From a checkpoint of a small transformer trained on Wikipedia: RMSNorm before each block, no biases in attention or MLP.
Each number is 128 + 24 x the weight over its row's rms, rounded and kept within 0 to 255. Layers, rows and columns count from 0. The size above them is the row's rms in percent of the matrix's.

# layer 2 attention query, 192x96, rms 0.113, rows 174-180, columns 0-95
size [119 103 111 100 111 107  96]
[[126 152 124 147 117 107 147 107 145 124  85 112 131 134 129 151 159 118 122 142 119 122  73  77 128 114 137 105 151 164 144 163 113 148 166 157 136 167 117 107 110 128 136  98 177 101  92  90 137 139 133 153 146 158  97 170 161 114 119 156 136 156 146  90 182 124 104 130  98 114 126 135 146 114  97  93 155 122 116 139  93 101 102 137 103  83 114 136 135 149 142 171 146 125 118 136]
 [ 92 138 146 118  82 138 123 146 118 187 103 122 152 132 138 137 129 125 119  82 144 115 119 108 131 131 110 136 118 129 121 110 112  74  92 161 151 112 139 127 119 141 121 141 173  96 150 130 117 132 120  86 128 134 127 187 108 127 110 145  85 111 166 144 123 126 119 145 127 130  96 186  91  84 110 138  83 111 132 108 157 137 137 152 140 115 122 127  96 166 109 154  89  84 109 102]
 [158 155 140 158 152 141 175 115 151 156 136 103 125 154  75 134 128 120 103 125  82  99 148 187 119  99 125 137 116 115  71 126 123 105 104  91 158  87 139  95 170 148 181 106 123  96 119  99 149 113 102 119 105 124 113 146 110 140 137 102 104 115  99 155 128 121 146 128 146 113 138 130 115  86 139 119 117 144 128 113 167 143 141  81 119 117 128 123 129 156 110 127 132 143 153  84]
 [141 116 134 105 117 155 116 140 145 107 153 132 147 122 145 108 127  89 132 114 144 185  93 141 129 147 104 106 105 128 104 115 150 134 145 135 121 142 141 138 120 111 114 139  95 118 135 179 111 127 200 158 105 147 117 118 130 115 121 144 130 103 121 134 151  66 136 182 141 121 100 130 133 218 154 113 114 160 128 131 108 109 140 134 127 134  97 184 144 128 104  89 121 135 123 159]
 [145 122  99 150 188 149  91 121 114  70 151  98 136 136 127 140 126 124 142 132 126 103 130 159 153  94 184 120 134 139 150 139 118 138  82  87 115 131 144 153 146 152 122 109 123 142 117 138 121 100  94 142 100 127 158 101 119 129 167 103 136 143 147 102 123 104  73 120 138 110 159  73 109 163 144 120 160 124 137 107 156 103 131 138 130 158 141 125 135  85 123  86 155 125 169 125]
 [147 110 110 124 168 129 138 111 128 128 115 110 137 136 123 107 110 140  78 127 129 125 177 170 115 123 126 135 140  79 135 104 104  89 133  97 103 112 127 117 153  80 139 128 136 130  68  73 103  66 104 134  95 136 138  99 123 146 157 160 115  98 130 140 129 149 149 110 121 104 131  85 149 121  79 102 119 131 141 120 185 105 150 124 107 134 134 134 116 172  92 124 142 140 124 113]
 [147 134 139 155 120  72 112 178 128 137 157 130 129 113 126 169 147 129 143 143 132 152 100 105  95 144 145 131 131 127 178 117 116 118  94  99 127 162 145 113 128 131  91 126  88 122 146 135 113 118 163 160 148 127  75 122 119 127 173  87 170 126 125 125 133 103 120  96 136  91 139 109 118 123 144 141 158 144 130 165 113 148 116 172 160  83 140 103 158 137 168 151 142 166 122 171]]
# layer 2 attention key, 192x96, rms 0.115, rows 174-180, columns 0-95
size [115 105 106 104 106 100  92]
[[145 146 131 138 151 100 114 104 105 145 137 105 114 118 167 107  73 113 143 141  86 126 151 102 103 113 144 151 121 128 141 133  98  60 151 101 118 136  90 119 165 114 135 147 111 134 123 144  91 125 146 118 106 156 125  68 112 147 155 123 138 119 128 130 166 124  96 158 121 123 121 122 140 127 115 149 138 167 127 117 167 137 207 129 119 125 135 165 108 108 159  77 146 114 138 102]
 [114 134 141 155 149 124  92 160 138 165 112 135  93 124 112 153  93 113 118 161 151  92 137 134 136  97 185 162 125 138 147 138 118 172 136 116 101 118 122 113 152 163 178  93 121 116 137 114 112 139 143 187  66 117 166 125 161 117 103 150 127 158 120 107 114 147 113  92  98 144 130 124 128 110 124 145 127 138 122 135  84 141 107 120  87 127 114 104 111  91 109 115 121 110 118 180]
 [121  80 134 147 120 140 156 140 110 128 128 156  57 117 120 120 130 128 179 128 123 143 107 119 149 135 152 121 170 117 129 132 149 120 113 163  83 109 124 113  87  69 101 151 127 108 136 129 116 162 116  97 119 143 178 144 117 140 117 108 132 138 135  92 112 141 117 157 108 154  98 197 120 145 115 121 102  77 107 133 111 175 130 136 123 110 149 100 110 133 147 115 126 145  92 148]
 [132 140 101 150 113 134 116 132 164 150 116 127 139 129 149  99 169 158 101 140 162 126 159 142 108 117 133 129 146 155 120 142 100 112 122 136 138 133 176 164 126 136  92 108 203 145 111 117 180 160 122 122 101 115 140 116 127  96 118 184 123 140 159 122 116 131 126 153 126 111 133 100 115  87 128 139 119 134 123 186 174 127 106 112 151 110  99 183 117 138 110 102 107 110 164  93]
 [121 130 134 122 112 121 119 117 159 131 138 148 141 129 153 128 146 153 156 116 158 139 105 115 154 152 110  63 152  81  98 113 135 114 171 127 137  99 135 115  93  91  88 153 101 101  98 154 111 163 145  78 133 114  60 132 153 148 171  95 109  97 126 123 124 148 101 134 164 150 159 128 137 164 125 101 148 122  99 130 133 145 139 138 146 123 145 132 110 171 128 162 138 131 140  91]
 [101  95 185 106 127 107 124 110 110 168 125 156  96 146 135 103 128 159 117 129 125 125 106 121 134 121 111 104 103  92 111 139 184 137 154 144 108  91 148 121  60 149 117 120 129 128 127 146  95 149 106  74 117 101 129 134 104 133 113  98 109 157 123 121 103 114  94 171 152 140 158 188 115 137 118 147 105  90 129 146 111 156 148  93 133 122 142  90 126 132 121  95 136 142  97 124]
 [ 97 138 111 112 149  99 144  88 134  73 167  92 138 108 155 116 102 103 157 135 125 123 109  90 107 105 137  91 133 142 107 127  73 132  92 140 154 151 152 159 139 119 130 139 167 133 159 132 134 140 123 149 158 138  98 143 143 114 167 118 167 123 101 143 142 132 103 126 152 132 124 108 136 154  90 113 146 119  98 101 152 117  99  99 167 106 148 168 132  94 166 177 129 135 131  94]]